config.yaml
num_hidden_layers: 16
hidden_size: 256
num_attention_heads: 2
num_key_value_heads: 2
head_dim: 128
intermediate_size: 1024
vocab_size: 1011
hidden_act: "tanh_gelu"
norm: "layernorm"
norm_place: "pre"
norm_eps: 1e-05
positions: "learned"
qk_norm: false
attn_scale: 0.0884
bias: "all"
tie_word_embeddings: true
parallel_block: false
init: "normal"
init_std_qkv: 0.0146
init_std_o: 0.00259
init_std_up: 0.0146
init_std_down: 0.00259
optimizer: "soap_variant"
learning_rate: 0.00388
beta1: 0.95
beta2: 0.99
weight_decay: 0.15
lr_head: 0.00593
warmup_steps: 200
schedule: "wsd"
decay_fraction: 0.865
decay_shape: "linear"
final_lr_fraction: 0.05
batch_tokens: 65536
max_seq_len: 256
doc_mask: false
train_tokens: 231900000
max_steps: 3539
dataset: "wikipedia_en"
Each number is 50 + 10 x the weight over the matrix's rms, rounded and kept within 0 to 99. Layers, rows and columns count from 0.

# layer 8 MLP down, 256x1024, rms 0.0862, rows 243-255, columns 512-575
41 52 34 42 50 48 44 56 43 39 55 49 73 45 55 38 54 50 66 46 50 43 46 33 45 46 55 26 43 43 61 33 34 31 52 52 59 62 48 45 55 55 51 63 42 52 47 61 41 48 57 57 44 52 53 54 67 62 57 57 40 63 62 51
36 45 60 50 65 43 39 36 56 46 28 55 57 49 52 47 52 57 57 52 34 50 39 48 53 45 63 43 48 39 43 43 38 41 65 57 43 35 29 49 52 61 38 41 42 59 56 46 47 62 51 59 49 60 69 32 54 50 52 40 64 51 40 54
47 37 40 46 49 62 44 21 44 70 56 51 56 52 57 44 49 43 39 65 56 68 45 47 47 61 61 43 51 50 43 35 33 39 46 53 46 42 61 60 49 64 43 60 51 36 48 46 42 55 47 50 59 53 45 37 56 33 59 48 42 62 56 55
60 52 59 44 63 50 50 56 28 36 71 57 33 53 55 49 40 63 61 60 47 56 33 59 52 33 54 45 60 45 35 61 51 34 48 52 44 52 47 40 48 48 58 53 72 69 48 38 48 56 56 35 41 68 46 47 58 62 26 40 71 53 73 26
73 58 32 48 43 48 51 42 50 46 43 53 36 48 63 54 68 71 40 47 47 52 34 52 57 49 35 41 55 52 31 44 29 61 82 53 53 44 50 51 50 64 57 45 45 56 42 45 53 46 46 33 48 48 50 63 41 45 35 54 73 47 55 54
55 55 50 43 53 72 47 45 47 52 54 56 43 49 52 64 65 71 52 66 41 53 50 54 47 43 44 55 61 60 58 47 39 37 55 45 29 52 43 48 47 40 52 36 71 61 58 56 61 58 40 57 54 44 54 46 78 50 43 40 39 43 48 65
69 73 46 65 43 52 35 42 47 47 61 50 51 62 45 48 52 35 31 45 29 55 41 44 45 52 49 46 64 56 38 53 38 52 34 53 43 42 59 50 64 64 60 25 56 58 43 36 43 57 62 50 37 54 47 78 58 57 48 48 30 66 57 52
41 43 56 42 58 57 51 54 44 47 58 57 26 59 50 36 69 60 34 41 66 47 35 70 37 60 67 40 57 56 53 53 65 47 33 44 67 55 58 62 48 77 43 62 44 24 46 45 34 57 72 36 71 62 52 46 58 45 49 34 51 49 48 54
21 52 65 57 63 38 55 59 59 46 35 37 61 40 53 39 40 63 39 38 63 48 58 71 53 64 46 50 42 22 56 62 50 50 42 51 47 57 52 49 59 47 43 46 53 36 36 61 39 50 51 42 38 37 65 40 49 52 50 56 40 34 50 78
62 44 37 55 55 74 61 49 49 50 61 57 73 38 63 45 51 56 40 35 59 35 54 45 60 62 44 53 37 44 43 49 53 49 43 32 55 40 41 52 58 36 54 39 56 56 69 60 46 58 55 69 58 55 59 65 50 50 40 59 47 50 51 38
48 43 46 61 37 51 46 57 59 42 43 27 29 35 45 56 51 50 57 47 29 67 64 60 72 59 41 59 58 57 69 50 70 50 37 49 45 61 38 51 44 41 44 27 37 53 51 47 46 48 40 36 46 30 29 47 49 73 64 31 31 64 47 52
62 60 48 50 50 54 57 59 36 54 62 48 62 40 49 48 45 27 42 43 46 49 63 55 48 55 62 25 62 58 63 49 50 68 46 64 44 60 60 58 54 37 68 54 45 37 37 29 53 48 51 54 56 44 40 60 28 40 49 38 43 76 65 52
57 42 48 48 57 46 81 53 56 50 51 49 44 41 44 56 55 48 54 49 53 37 52 55 63 55 50 58 62 54 46 44 65 57 41 47 55 44 51 54 40 42 37 50 46 47 67 48 40 38 48 36 32 48 56 50 36 52 51 48 42 63 65 44